From a checkpoint of a small transformer trained on Wikipedia: 42M parameters, biases.
Each number is 128 + 32 x the weight over its row's rms, rounded and kept within 0 to 255. Layers, rows and columns count from 0. Numbers have three digits each. The size before them is the row's rms in percent of the matrix's.

# v: layer 7 attention value, 512x512, rms 0.0296, rows 187-222, columns 128-191
# o: layer 7 attention output (transposed), 512x512, rms 0.0294, rows 187-222, columns 128-191
# q: layer 7 attention query, 512x512, rms 0.0359, rows 192-255, columns 128-191
# k: layer 7 attention key, 512x512, rms 0.0347, rows 192-255, columns 128-191
v187 093:146119119144147180064138067139145185187091135098137167119125068151151192093103113131105185131096060146133120141150150200141186169143090141114069134130175099131130134183124157136133146161152138
o187 093:117095158118095139129160169110105125108144108139142098177123127085143142101137135111141135157131074093088071149183087149139085148125132138129175165085121148193128140167169174050168135122136140
v188 096:132121087144186126129072139225069149098129072023129133126127205217170106094135179120089131083108144118140130143076157119144102167083157145150115099149150077139093136137131125182043092124073184
o188 095:110096133119092153174198125170149155126108152151102163154169088116120085177146145050154189114111125131148093128123075150140100105135094099139125157077090153104124118147086137166153112128129161
v189 098:130116105080163107191152140142198164066115031039129101117122121148132175068181104127116050135106154157144181134163139193183112171089125095177114172172112145126156121159122178118118093135173131
o189 097:168166128132087208168132108103035110091148117146094183165145153110114148141100086154124073157150123110109122099175196104123138122104123126167200092144186164140143120153098112144110176114103119
v190 088:071084073091042133090186136110157135133128084140083174105156089141107077099186111096138179154126072123132141126166124134136121212145102130141112142141165127115131136175185107172142120161153166
o190 090:123142083167169179136118158074147117158130179130161104061077094155143102181108186098088100138161119109218085101135089102102105113140120128115141111186100099095128124162100125100192097067151079
v191 093:143151116135149113129100155135098150124089143119152151127176107108137123127134132080121165168208084145102104154108147171110157108136165155197108129118093131129124144153099163054081144146156096
o191 093:105146095093122171110092167126122143120146108125097136175140120151144098121116116109128142112080127140113162081107163103145148122077135100152145137091121143158148113102209150169160095141089175
q192 081:160192120134103091087123131145135145100180185099138137146088130104103084074158126190147083109173111163125141137110162109164128097129167169131157138149124113108154123115099153119158122100140164
k192 084:134128110130064106125086102135129114117144164129153195105092113140115140116197088099088114156104142126203175170164100144089170162105107104137093171108149147159078135160147068136131069138156105
q193 077:077150114091148099093088116124124160170196141076109084126102134101131073133096112154128101074130164135119084101096142176093087124153120116141098129095133141142127197121113088076165078134080074
k193 078:111187140075126129123106158120118152144098121200076091159113111149163083090155146131161109138121124153177143093146104117114124153092143129169150121137117066194077132135140090102126100188146156
q194 086:180178084146129125089101109072136152131179114117127090144098132150155106146130112152122139102099133153154093105125130176106160142142135083116136166109156155063215150111129121098145114134118158
k194 088:109147148087105166098108155116120139149103181182087104127144109161127089097108044135121148169106201180107089121122126107092192173132165031182077137090094095154107138102169120100103126120158119
q195 091:109133095165104136144148162092143156092117133118106087151100161144137098182090158121180088113170141155162126073125164140140144199168190110123168152071100083074132108159124115129131167099152126
k195 093:161097152183122176077124181137105104134164154174103090106178119162189139194117151208101098107082123134048088180117095146159193121135130049108112156138127130141204137136090163117152084119126116
q196 098:103129153199119122145159128095106118113127075124148124084143115128112175154166191138186151127190115134171148126105130110166126115174165174141144087124141103091131084113120108168115157154140148
k196 097:140160095135159066101080161134148102132103190110160169123116121155126115174130093157109144120085090123129134080091078152130139086115084140149136118100116190117186162144193130066138133133117132
q197 093:107122111177130133150123123170100117099134175143161099097119142143119117113150205195150187088152162134154122107086134080121124182067084133114112137123144151085107139151221147158079183091066142
k197 096:118085122116088069095104153137142085111139156081136215144139088133126144151071050165160186134073162133165131121096143174111094114160101087180131115110076188145165088083119110078140134083091096
q198 091:127170096081128096132139137183087133183139037151150163117129164131162153129199110140042115153148111132055114182082104118144144126157131132107084129174106110141090180091080136126177133144141189
k198 095:122087131117191113187128065122074163153119103098073143077083129152106109121134134146095101187158062118103139125152165152133093113092175101112139204117161134112093144206177112146158165157096125
q199 096:164119174132088167160067162087134057155104147129100133185149188174093082110154135188126172139134081154105141075104147083129115106103101149095151129099079164152132122092133122158137158139180164
k199 100:119146145115177139093132188153144086165090100126091076118143132142088173186199176171139064046132129189094128105062157104107178104114129086134144106129129160118136149140039143152164149165048163
q200 104:119108111155119155171161119158137140157152154157098108118091165144088139121185128113136181067131140160084134101113217106092095140087066172151099102147117140161104131135143145122078169168112130
k200 099:125059105172120147178102130162169126148110047102135133118127182125151115145046125142134145152181142149079149120094092141087127166114135166170141105085111109151123151099073059144183085141118101
q201 094:071179155124100150101134022132136079069153154165154113151173129105111175157109143075206147107112117146079212117120109189137062092159142083133093087133157088144151122113081119104115121160136079
k201 093:138107124120116141086117135110151130104147183060140118165090122117160179152114138125150163040095122194117169194093132100146165099132127206111112072108101123105104112153096127102150079166173135
q202 102:125115100167103167115194148079119154120088103171120126105110159079120116152175094105120196164110134100115152088151116129109167133115131114186076083114159091139154075105110110167127164165166135
k202 104:168140105127168142139130192111169154145134168079123128173128162170096098118143116124161127118096135188153105136094099075081106110144110163115124101110168141120126167089172130141145154114042078
q203 098:106179042111111123160149140066194122114187060095095141129144112081105164141190132089201120145143086124054175131107133160103081182187188105135129157149118119171135111160134117165118122127145170
k203 102:077191152168065170104104123123173136101114112134141110137116112176132148115171112107138077098184149064070122155177130104179103071157150183140109136143089102148140135107115138149141125169143117
q204 094:107128092130154140149160173131100096121158078064114111155102145086110080161167142100137093120128165124089125132141086113102156152185177123117127133159113103113111144139129188116201149106113091
k204 096:090150173102153107138126113118075100162146138167126113099131081093148079136099143159166143151143119140125078150123111114128115146164150127149138130081136078131088166174176147115109188184077084
q205 099:090070137164117099155105102118156161182155170115168132113186105144121187099091093138118041090117141135159168100127130118174089104135117124129130123131123176125074103132138085122181082125077104
k205 103:151167074174096109159149105088105143176145108084080140098082122141088179148139169167128120154114110111123130088077148173133125086148087133138145130137086115116158104093101181145152175084133129
q206 099:127200118099136087111124078103149133164188082151171091089088162089167113077111119189128062138122120169096147136086132100172167124126128194064198093171106127148103124064121103084094157127127060
k206 101:112082073134108127113135075127140097102097077151102186062118118090119081058131100160120092121149132138135163091170167122169134214055135178061136148137184154111098126119233069163081139107136132
q207 089:066124065149139116177124159131180186120106140041135098177163115096139142127070194190090120087136132134136130095130085124148181104129143166134112153131103129107129082203192120120075149131151145
k207 090:139094117150085127169097116160128127135175202140088087127102124152105158147141098182122118114052201116111167137144106124082102158138124138172033154174100107167142079145156187076075131147099158
q208 096:158122108178013179074109132103146096123113159160118182156183147151115091124124145084151139088081162160137144111165105117087121202100093113179126136137111143099171186110146081209100144140183162
k208 095:079116098151116156101104165131127108149121123124207142179101131100172153112083100171079134097086157199168171123053072124104212161149099091136087122097106109109124092117125096103141154166109118
q209 094:144181160124119106092106086164100101129169060101146116184131082180120154144100120134125173105136130109150130131117156132129158078125157110080152175138139087116117130118082086161149163122123112
k209 095:093176098089080174110089121121123132065137123096131195085110076106145110110123109122109125127140116093124186157184136095125155126100111117150135116156123137128039137121157107133121174134158122
q210 092:130158073138170152123123132140125143139131181118101105220051112134123103088146118158101116113127073107128083078156161178118145162138074097140119117205072165110135045151104222068137120126139133
k210 092:159129151116134126172079133108123122126080157169106156130135141148091083133087089081125112134143168146114148109119123101099147149116145045216103168140179088187136117163128118128123104104138102
q211 091:181153103153128095115069133160143139137194168137174104132111134119091079126126140133151107065085141192085152158149203177116148142083110152115126136157113115158180113128149112135079108104135170
k211 090:090122156097095139097131119152172091100100114159126163138106111151072188113170115059143088121144206147157146138141116167066098122105122136144108133150096105169125133149096158136135075144112140
q212 094:142134119139147131164159111175153122172074137178133128142145162138118143084137145122128123050110119146104134189101088125087122127114127156118130126171060131143175108171118120143150138110121110
k212 095:168081114136128136176109141143164158148134131132091102073099128117176191155120158138130157094095106110078148131067142165106124174138142125065125099073105112078126106087115122121161124137078111
q213 095:142113052083067165100125139110141150147117147126153120179188145221084127136145128127131140112094168149123124101150149113074138183138127090104138139090127184138089133101175106160157120114125106
k213 098:123171110099087159127073166109138061059142096081108135182143113110151143198127153129105073102121120104114111156127108104116144113129123131096126163134068107126121132102066169102196119102104148
q214 091:078144126172107105114125143133143184139165126153149109113125118077207142111113163152152115139129108101163115119163175157177098054177144131151143069097094188161163108120176167132197137130090104
k214 093:093146116110166140190129100126091078153144130094142128132098100094093121115162149114156107131118135132125137113080144159204144145138137215081148131111141109121182139161112039125080134111103093
q215 098:182095170104131150121213112130121107175122135094126093234168082174181122125104132097087108124160124117121082099163132088153154154086113099076119130089099156121108165120084177184154141105142146
k215 100:117157126105077124146111167140177041094077113194139189154176154126174133151137153136081124119152182099112158123137104122092127164139172114143116191127113111117081121127064098140099141129158163
q216 095:075140106086203160140133117064134113104110150076119142160091148116108053090098135129161109051065146090151151154142119073197162203131142112106128109132130145057144132108128142130088146117173060
k216 095:148134106174082110080169172152194100145112124102130120134155167163140073106119071171158195115081142190094094163123154085117130216130126121134097115140168131108117120065152164149093132072119124
q217 097:145160119120141123175159101156153105112139145154091149197096125137124144107167181124145124067132139196094133122164147065138137173168125160107122113092129102118079149143153073142157168126134134
k217 099:130112098142075110116096145134116103130155066159177188135142137147161179162130110102106135134159177169137132115153149108132134126108126145123138209089084199116100118116129172185122148133131113
q218 098:107179102153080135140129145139154107163146109131123151104102144081143146137213163121107153157159130079047127125097092179174163150159105162117076130166138161102123082090175122160196135140143197
k218 099:149140109129171153115160085097070140161114148112170126092071110122115140108117082157125123145112079126177163139107179083102170114131130111161111087091145073146152094199155059116093180181158074
q219 086:126214133111107121105092137127128120122159176118134093079129145137081108169167146157099151164130085193074123120134183175118101114116115183145156107086135118145146112093132097129119146140111162
k219 091:091131156072107088092141134109156114128133099132137172146079126145098146076126131098114086098103156169183166112123139086107174078102127163123121094123107133159135142142090063113118108152176143
q220 100:156129139161141201054146097077115148107101128171064166147100146133103084121113098114172137104117128207205094077134082131073134112169098073166129140142123102055167100107079159123140139172162158
k220 103:119123154117144148098133174105198109155127203143123133181161114162183091181110082147145188097071153184116081141111114124146139173142115082147086138109101182100151127103159182127093129103147091
q221 092:161112151112118181132161055158121129117165175195119169108121078094108149157092100094179112152099118140136170101161141123143092089110117133147180060116139124150131139157132176046157096120070043
k221 091:110103154104114110205118138139100143162124130117141122114085156116094104105102088098133110151136134124160111166126155146134133086138125135144166138143163127146102170127062026132112097119122107
q222 089:109137160126137063130118076152098134171171127046194008134131103125106128152127127122125098115099134147114115125100157114172123138094127149115109159136139117151125173156201142063191132106058067
k222 090:139139112096117109097143181114113078067106128097108164070146099075119134127082125132150147165163149077137140143118153165091110121126151129136109082142120084144140074158150084107105170124132150
q223 096:129165134092090115146153203103107132116084042127137170063205188060135119189118149134041133167171210169103152182114062096096136097088166114127134155116070104141139141116092134167096125146160162
k223 096:098107146142174099128148131202089121115132069178111101105129066158149102073196170112114119116163080180113152101140070145115087108108175153072114137181100177121083152205161103136138131137077197
q224 090:129128173141194128126148191095104155148109098162144133137158133189156193122075033094079122206137107065108094073165111112124139126151167160107150138134117151134030130116168085175103093115126142
k224 088:100120124122174090132135132106116121147118136135160128143157174109128074124132090146086090129125089083087107168128160140130073103169128120125128125144144129111142166132140179128101175131184094
q225 084:090146076144169087170153120156152139155157146059180083181157120166139126115077120190121095109158137170076127106123170140159112127132136161161118114114081099116143124166144182136119160113138173
k225 084:080122090119073105166071104127151136111124159199133136088118081129095168121081110107130114104114155183135129159166104088092158110149115139160118068162133072168145082126140084098082073138114185
q226 086:097124096099132161130121076109111141163180179075115091155164108116131121102091117125174046070104181149131103070136126157171109130098078127091110118187140188138061159102172198098122124155086095
k226 088:139154142097090104146120078135171081166067108124101154149138136087070114138128118147173144143215151102099162094148096108125068139062109175212125171180063115180157119144082123116068145150157150
q227 094:127147063078178103175145172139142088094096064096070102144069114065185145067145161154126093115095112033087174130145085117134159163147138121092167104137114168110100106089121161152134155142200155
k227 098:186177130169100113124104091108058117112087145180139146145138150141076108083154111196190126117125141126129153097159175144099138097102125119149076161126187178120143105130140144156105155142069143
q228 098:141046118088173170057130085115165102171091080090141100106137132158104159157151109116166101077103163106126200161090137113096143130087079112176129136152161084129108133160118201169138206136152081
k228 100:116121089137122115132089148130131180049122105100136195121178139139114129108087135113156129154125150176159092165141041105121099153120103206110158082131147146086147105102120197054103168143081145
q229 097:125106159107112140109164113092141099089149030136091081100192093147152133141164140111163123125118178163099115138127101075189101115160137148137155131094140157083129135094167122179111144151168165
k229 098:107081094132097124126095171147160129163104156074183121129131129148136094167154102164111123096120153126049171113135135100114129102159180155169095187149154176069155105113129102109137176179130159
q230 085:178172126113073129133080085136134072125148111170113129179093174168124137134183101109133146126139116201079152127146108126103159130115107120155074131104085093133170128121091104161110134159193179
k230 089:093123144123125105128147152152139132117096101110138087092124136187119146164130149120051148088134142166035089168110188093076186157105131106109126124101147168093102129160118144167131163140175110
q231 097:098183085151179143111131192116116132169094117141139132160072136174087116117235122125123148151190051150144171160121150111111216220164105104091162109100113121126166086140087132182105150126144129
k231 102:073067117123167136089079153125100140104120092091132176128129138164143154080147133085048108101134136145157125091095103115102210160134107134062119114080156115116104166114145096149222075119153119
q232 080:135138103162139135175151153085167063139154129144105155164116147125111173136203171114134056163096150136088175156146142075142127134184125132126104118118105120139147145163061076117110104118124107
k232 081:173107082176149183163165090150139109175160117112193134121089165112154147181132148141101093124140077154095151169128140108107169168157119119117135139070149130101107112050125138121107148124089156
q233 087:186137129117139095141161140131111146068165088117129162157078137103139113160116129087120114128118146158141142114186087140090172114107140102131169127118048089138201125100102100179112113138140130
k233 092:084152085111071138123091119155114114045160101168105111105109078101161142078166150135093162078104135069107106169169118155090092132130129132067128168122106159126038154085130092176153110112111155
q234 094:107181142170147105157121153129147155125159112129144110134087160101124086132140115099148114176140118148131120111162072148131156187148158123140104157060137129125172139137148052127162085131112098
k234 090:087145183137153137140159159107113132159177110145117095135178124135168130134155144144115103127090141100092101138137119112170124179147128062113102116121143104120125148113201199171092162150141096
q235 098:107153148209137155094089103086112138139150185143125122115071112099150155107066043126157157140140082159143128114101137158144113125074115122084132101143125160114146169155131118085090125131116103
k235 099:118146116092153125146146056112199121154094166166165154157110174127116105123154110088084169188078149180149143080140124116104120158083111131065128141082111143120132123149145128085166094141154144
q236 100:157115151177129153090158092141107115145203147124136168130120168139080165223198132107096138125215097145083147076124088181085057127159152143139160154129095092145105119129098123169149084132100163
k236 101:111123189124134160146169082136103112155138078119096121107092092128120101144171108137136077133117152126121135175141153113151113143123117051128158154081066102144127130107120067173152155161212127
q237 083:112143146149118119129108149151102089091107127151123197153133122128131170092145132124152184135140086094092124167131106084126105138153216110136096129118098108157093131146115137142126145161113121
k237 081:126119100194148150182089100132124130118120108098158080171116149107192097126162160104127201092135113119070166140097135091198104154134157210108148140097165128056109134123135106127161138122078158
q238 100:122093095202134132119086149101125186085114141165185128115164105134119138149095159044118150099110133090078141145138125136128080168137089143095120132167144138134152136131167125162124153139121086
k238 105:149152127112165132141132120134108177163099130115103134131130111164080142093126141123127125162114154153058115077092068136133082106108133135127120125079100137119142082110157245101100202139093109
q239 079:126068124173151058128132078223113161154186163126172105109121068165124125134113181155160121107099118155120095103134158130142087106168122142141101080113157118159112184131119147067177115150050079
k239 083:108143113120133181143081104080100161183082138137088129137147115072116157092092077116135122170126165115161158114128081121121127148062158146168141146126137104165077089113143110146057140168107168
q240 081:070137148146146088173132145119127121133132131062121105130176133140120157135131153127085090122138112115139070069129180107112115080183114165136086129107149096137064183208118085158176133137104144
k240 084:120120166134170102167137148145147155146130088169124138151098104158128144064086097122171154151203180135160101045123073121138099137153150177141181127145125117177071135099130081101045095140167109
q241 100:082151116134195148090109096144143167129163134158150135112041152151129156145151078143188065116138118139093183132132141139100163164165110120116154130164155116123122121085112127116107155140096114
k241 101:069094138129123138101172069129185140155171094079150157119174153140068110108165114089171161148097125156107085154140161151192119193115116108149055126134060159109190177104111147155154195125187065
q242 093:129115068198088147128114144122125125144152141097153130131159174137106202160140196166105156048124137116143139073104184117095085090127135171108110159160176096124134099146142104170105160168143141
k242 096:186129115143100153150157118140172128129107176136089144171062121176092158122117069163155137138117174137153163079113106164099102085114113125211146140078070182166151096091137182097162118149095100
q243 086:138155120109165126125089130076079060123107104152121108184116139162112120166172122112110104149103183142117168165106108051111155126143178110129112165085131106088153168107063126135129159157130107
k243 088:149148134138149175129154162124164161092146132112160115147136153177155101191163169122081154102109158144090100173136190115135151175160152078109129197086149167062125144076115153139156159112120116
q244 099:105123169166141134210136147082100149138125153103153131134088132180145141195089138058127130137167151094093152100121118115163149152093127188107160125135096140128124146142158115086104134095065129
k244 099:101101136133154091125155177162099161172136132164141094071124155169133106131082098130153136140122091135045084160075171179120121073170125087184133096124132123150150136126146094102131170134118099
q245 076:175111162128078142115124120058166115103125149146095123121160107130159186143128109101134082158137105152201109186174104154088072092124149099155135137083103112148150111120090097093158094177142108
k245 077:193141083165171127150128198151147157127110141163127083090113152121184162184093199156112148129146063110040135125111126154134151089141128135080159113103119196079139120084109141120104170071129171
q246 097:126183187209116130119114078110082133126188137113107150172072127110075171143158105083186072125099104106166153098140116142143157091206139173167121115124131106131131114113115075148176126145137096
k246 099:122114161181113170093131089124141145191125123103171123170143129062146151125145137131142114099087134102087200109077117071196172209146139156153115144100109195110122190117181149146059222148201134
q247 097:163158146094113162116119122082104087119108140127112119155119172148125114109096108115149088173166142164201101070118099166127171166104144142097098131121134106121107116109056142122084115093120153
k247 099:127145203095121126105139162133098125109128167218111096141152141154200044136128131136088128112178072190183021120150141137122139123137117059145170153179175057157098162181136101130091084137217110
q248 097:116173121133128114096144105085126123102106138141122121171095086053081078113104145125139114138107079078092211136126136199144125203130129119085187117146122152137161075128118182092128170092088055
k248 099:180139129116100165096099110099033108061108150113119134120093093118073136120239134077164095091092163117160202111083089131131172130112114143094081129092120113151132126131102110127161090110132132
q249 095:125102129095108113119071167108103120102141120108138140089078145089153059092117155186140097138092152108145118146044139107185148163125075081106174125156135163137080145116136155115170180123109092
k249 095:176116120153148156086135066144108043135108066101131140123146121110077122112119149137118147158134124125166163059127092137149104137064131163119182112118118136137134123157114115162105134125083191
q250 098:074125088190152108146072121193127127131140080120191143147090152125124102158177152162156053137088165176110155167163191102142119121147140167184104128131110130109110174146129093171097161149138169
k250 099:109104086169128161107063077103171132150128141117137190133122146118093161148063146152175148141146114159131101138132089120049106113181107131128150086139137112149087102092146154083176125103105107
q251 096:080083144123140114147069136138111163142083067116080139110089096086181121106136116121115114150105102078108172143163114106158160134137152067142149120170141128148083170164194124144168112122175149
k251 099:069122146175145085141109104103138127155077089084217096109148148145039131088099145085122170136121179087099142164102215119141085136131148200155141119134158126131119120158117156152161124095100100
q252 098:128184096102097098175142148126174226110127136108133087150057162099139122119158126113110160135148170223164120070140116192068176162083122096149126168055103164112143102115126106129110107142137149
k252 099:173090165115114161135127146090137105138124127161052076173183119104139136142101117113112127155133128076066118062160098150107158123114089056132098164153091166164143134150130166166146076154174109
q253 100:098138105121102096163143113147180191132169096169129118172119192142178077052092159116142172070147162170126129108113113101125135156094143071149117125134087152131187143116154129161106126080149166
k253 098:026080094110032147092057139115144112134129146169140135123182104093155132106124087109121102138070162161114140143158067116155115181128128086149055120154127094113085097134165141121127144177112148
q254 096:153106129119180138126145121098102112125157149172132129108114098133165126114153167151091103088136147136085145154106084104165153124121102114097119105156136188098095075088156149156131139066088130
k254 096:208140121112105102119160101114151093077090093086087185135117126113146136164170129083069121111105163136084160098160147094099055128083143168113174127113119147119159104081084165160120122079171154
q255 097:086085011138052116155107080127133146183153137131147117128138190157117172056127140108161131054169109092167113079081193163103114125112103168110121116124147155167113116108140148167101123128129142
k255 099:127081137109115163153125096121099126103122132035094113141107103109113118157137161172168103154153113069114052141100108173164110152121097172129167132121068111163141157089111179101144107147125077
v192 089:184145143149154147174193102188139121129082115167163130158092069130181131098112096113152092126151094139021124097116113134100144155142225117189061128152144090125097123132114133071062121151143120
o192 088:091101148106088123136141152070155115161132153111111098105164130101138155153141133156150105105126121162184106137128055148160105185103101082132150151167108156128114084110079171144168130115162128
v193 099:111073118168100138141103136134096171103153131109109118093128097133080101113194130115192133115125105101151096108147154153158112126113090094111098155120165105132081093196113129102131143116109095
o193 096:138150123101134154127129158125175105091127116176130130120111133150120086115143139122070193126123117194095136171118089142111184158085147152114126153103063124066127127111143127159131126147107108
v194 090:176125104108153140145148068163132175236121093103152085137170182134087138123175116190132139102133195156132117162167126136119130115167161090117085088150129130130130142105128132198118178144160111
o194 088:160129130128089108161082139115153106100132083127099095139117127096142166071046135146134089204146097123164096126093148147130119157145100159098157117142129152144097129141112105082058057107171175
v195 092:051126066197147113145135102104110157158078119109186164121146188126121089115187072103125098096116103147129185169096126121086100107185112171159171065175187090102176091148188139133175117173146082
o195 092:158198114063124155143150151136115096138122185083117144130185105169158148149113164171145100175153155131145098099165128103144155159146134064155108127085085156085051132127124097159083136089119144
v196 086:157083084170084091115081133107104134123076147110122111095124155123162142077122178153122122151128146112160172183095123160159133149152069112115178164098154126097111129098113105130194181067154073
o196 085:066146119074120154092122148132115145120148185151191125136139146160095131200120101056118117155172120151129177134122163091147148108148209099121109112129125104064096107127151106102067050124106145
v197 090:156144133105133097179120126155167111115111155162130112139177079078116136172091123092225085092161112172149148137094115208166137126077084077097093143126130215130129148137146092127151136110100129
o197 088:122129160121120116143152142124104111115139077105139139191084120135149162150145114169097180123147135090113062113128146060126076165088134138172178125098164122207150087097123120129129108121174083
v198 087:094196197135093098169131140141088085099127180067104175172092151163096131170153064107117127153136159131109062104169114138132180127123081125161172169093062109127114111148116108166112131146091160
o198 087:162131140114151167063077107111112199101132052130157095111134085152198083132080169125116199124056094163135088117110147157132120077098169111156078090117122047065198104161146144111159159130134089
v199 094:138132122128154147085137142142043142054145086126125157087121144121140117198108124131160146114103111080136073162068123142079097127161079193081128105134120117137107087097127151114143148136111122
o199 096:176136099102095083105096124120152111152164064152121113158136110103104124087146133089107133177118123155105140167155117172190135131036101119153105134086143106058164133117103097107106158176121183
v200 091:088121155093126102137094120101093133076111131093141149095121128105133141163088102137156100160205115094160109108087100193106157143167090083136076097137116133123119123153185145036146098116137144
o200 091:126138098105175099074195132092145123131149141145148106130189106064130139115108145088158160107087088110124118178141092085094136099175157119196112085119087094169104113148117126133145100108126145
v201 088:135120139169150157134134105141068116115118147079146095128131057146113127157147103129067124088141116137098137059155120115098173085137146138159153121123129160145100103170136098136092157153104123
o201 088:149096119111121135085119141170209146141115146144125159106155138101160099109119163122103121132125134158152075157121097145096143131050110117084134158142121163129139125082092126114089129131096172
v202 096:132126089121132096102138108123157136187121126140146094119187108138116158103138125052107172071130187133100140125135140068166115163102136133093107170117155101152073101086131087170077123120121095
o202 096:149119142108155150138114120135096099143185088082112151175070145090159105154140130164155126095146162097131092145127108122142151169163161148044127134119179174104161147149110173115150151098087115
v203 089:134077101105115158157139129137160099131106097083067122087046111107160138151168154053118127142110101144154124101137121174109109148115157121135127088104109126126149124180162115103135171123115115
o203 090:101153161097199211120178168090130127123130150125152138150170069174097148144180149152130116105131163080124137109088196057156091080086172186111130143096132183128149110154102108116086161162118102
v204 090:106157149094114227136119113145108097094082100115098123153139081123131100093070110189150092118127150124150194151076123134069126091121099158109177127094119187114101154128102154143140150174134112
o204 091:224088163137146082108167116091191186070157202113092171192138137172104117087183093138143173159185157096117100083111161129100168174128182106103139163106109102100117083212099118100131143130169141
v205 082:120118143200120087169184130158135077124116067107151186163102064133164125114118116126162138145093075106145081078088148113161114151113156129133046122130101125129155131098130117124122113135118177
o205 081:174124127129123127132109113146150137139148071167055028143138094153096128143094144109126165182101159120109080153189109161097118145079099157203164119153136108168133113102125125100116199240141131
v206 087:081134148116134106123119114134102131098164154129120189153124068134113119105129137065089137105123096180123185176145162097092108139194134146146157110140069148156165115167147132086130150172092135
o206 089:145125110131123180144123151105105139114091123119041127152114168128092121138127113143155132121074164077140119104147067145172130101038088110103069122140130089130118153108120153152159195146191132
v207 089:166080174110127099149134140142178163152175140174091144195119133111068136081094158097154140138124150140102095121144167152103162137164157087127133150113095156124113106145086099127089099143120087
o207 088:119136129124068161125128102079089133154076101115121131082155108125147147150112138147108122064138087141122168091075144141151116142147091145135129076175118104198123134130164175094179142137146150
v208 093:148133105174108126200190114086167095136122086162138156109161248131097085095144105117116176177148137140172119131154115115125167153112119136150088164113139111144067165096147113101125095083116155
o208 096:099143119082137100119152107194129149141178143162161138102073098133149138170134097146099123119093150178146181117136165133151158133177140110196139148083099179129127127090149074155082120149171171
v209 089:109193106117114085104092109096155077072143181179181114137112160136112089106150109124097105113098110182104131111187131091149068076079149160120142119146168210123147121161118160126145108073111111
o209 091:066103136100190139126173119151116084118101133121101161130083177118148153155137134137141132109114186111138177127069149115097175176163082073116120124082091184243185147093139127175091157140132132
v210 089:126099113125085153102143127125187170176163116129099129088082119074135133124113113116102143184175104182190162133141153163122138084111097143074135152173097111112165126099079116170117173093160134
o210 088:129140139140147132188112133161132090114127168153116113117133121182141155190150124126166117121127184086085112108065165093215114095108114142159113092125199176103098124100151111160084119081156146
v211 078:100141109131130117078083082153102063128090169183145109099092148131169105118158162152119171157169136108153135152110143142138092102140116096118119111130090197129178113121161143163177151095173179
o211 077:105120138151136159109146107097075165128147170123113109113123160200047155207124107112164124160176146140150150109112120061142167108091113143176094085124167066206137127141170162101083080084128101
v212 092:098150132184141106091111159183140134139105116099042127070114130134161131104077137155162129168140167138164176117086138203152146128112077122127167135112096113132140066137147110128186143090152140
o212 089:159082097115123116181053113115127123119100151090194116139173096146130146192119087076172138088131078118071132183133109136103037088131167123124116106163153057069086157118104129102142135090154142
v213 096:144122138134111165142127106107127107111140163101086131091064116091105148124139141177104119126127092138159165076078077095121078162116134133123136148098150142101102109141097132138112139143158092
o213 096:076121137110132100100174111054127142124117150146154133137158158140129119107149104128154115087108112164091150159117164126123159172188168038094150118170149134110138129124124121157105113097095144
v214 094:139150178120131183207136137073141163080070153210202131143104103151096128166160132086158092175154130131122133117137088110102086136139138132137162122130101182145154070136121172094110165146134149
o214 095:126151160113184086051143092167071150164177082104106132145115119116136099115121123162158205120077142066128106127186170098104162081113149124177096148178205075104090130109076108109153091115110111
v215 092:133161151115114142149126138117166151143123085118045133132158137130106165118191102117153140091132160122128138160170158122097107164104145110109077156111109150099129115122095108172089122053143090
o215 091:155123116168122207140100127120095085124087146128157092108153090123093141122070160126139149164190073089141112115030175197116122116115104164090129156134163130166192136122117161131143148145122124
v216 086:145113139177099088135100196127173118075097124123081099129161119140123116108126199155135172099145110170125114106101127090152069145118128082111170164150131120128154104089133103070143068139124123
o216 084:089116179148180149098139120159121200191096137158150126145105083136111143090092092107099131088108125127127158132170097150119183177097110077117134162147058089193101180134098209128136168073114091
v217 089:072077165121127079115069157106104076074060131096143127068139081034131113191134115122152116184113129117112190140070087127173138135128127138163134097122128094097111117195190111064102146150140129
o217 088:157139128150151165130119136167160141152151197142102105108118117162152155105091112061111113181090075112155144122212181110147164121061164119172071109104117082140191076168098126085113126126108091
v218 093:124162114097153123129122137187150123153121104180141144133125034073123159132087137147122140122122101087082105105154120135095161119100117107139168086109096062125121126124172129155176096120167106
o218 092:112094105153103130130106132096105138089151133079130130108151138104141142146095169124131138145128079105169116148130106127187000086113142163153135138136158148097134111143107122107116153209125112
v219 095:080156133076115118141167115115146135123183112161133212152152184134112123147139184122134133170170158139153123110139124137145128157160022115142173118057124163131113175145106079151111117136090108
o219 093:131129129116117135095121114153106118130112087095117078102108122124182170135133101126097117110120154135134080106116123148155176112137120089116117145067115083152117140164193101108154067148134133
v220 086:119089152168133134145095117136079133100110082121131085126072100145117148163191109131057130137132113118160129110107150145112068156085137106113187155124130139129165174163135102080092097147126190
o220 085:131093093148079132113124131123141100119133161116132146131160134120119113139087138162122179133084102107102141146203171090134173109111146154112111095141143139111155129114067122150180176089063118
v221 086:125133094146121108123137116127125122126104116139085114071101136112185090178226176074112067086147120154118178162158108167139141143146123125097093125146087162116087213149168149098101117091132061
o221 084:128161126115134157189137193128166141110074095106117170152194176180108190110074090135140145180124064149108105072158131068109127131128108106085159125136107125162150051151078129115098151114156141
v222 087:091152121079128146145144115148168166104163159124175193152088123157142124130117131170114131152116106142209134104118142084109145112185154142094194119115121098137160168088129172121089129115124129
o222 087:124118141115133062169091084143129132174187105109069060127147153098121128070106139109151160139104124077063110166180111119175104096175109117124088132150133105057038139133138114110197113157192141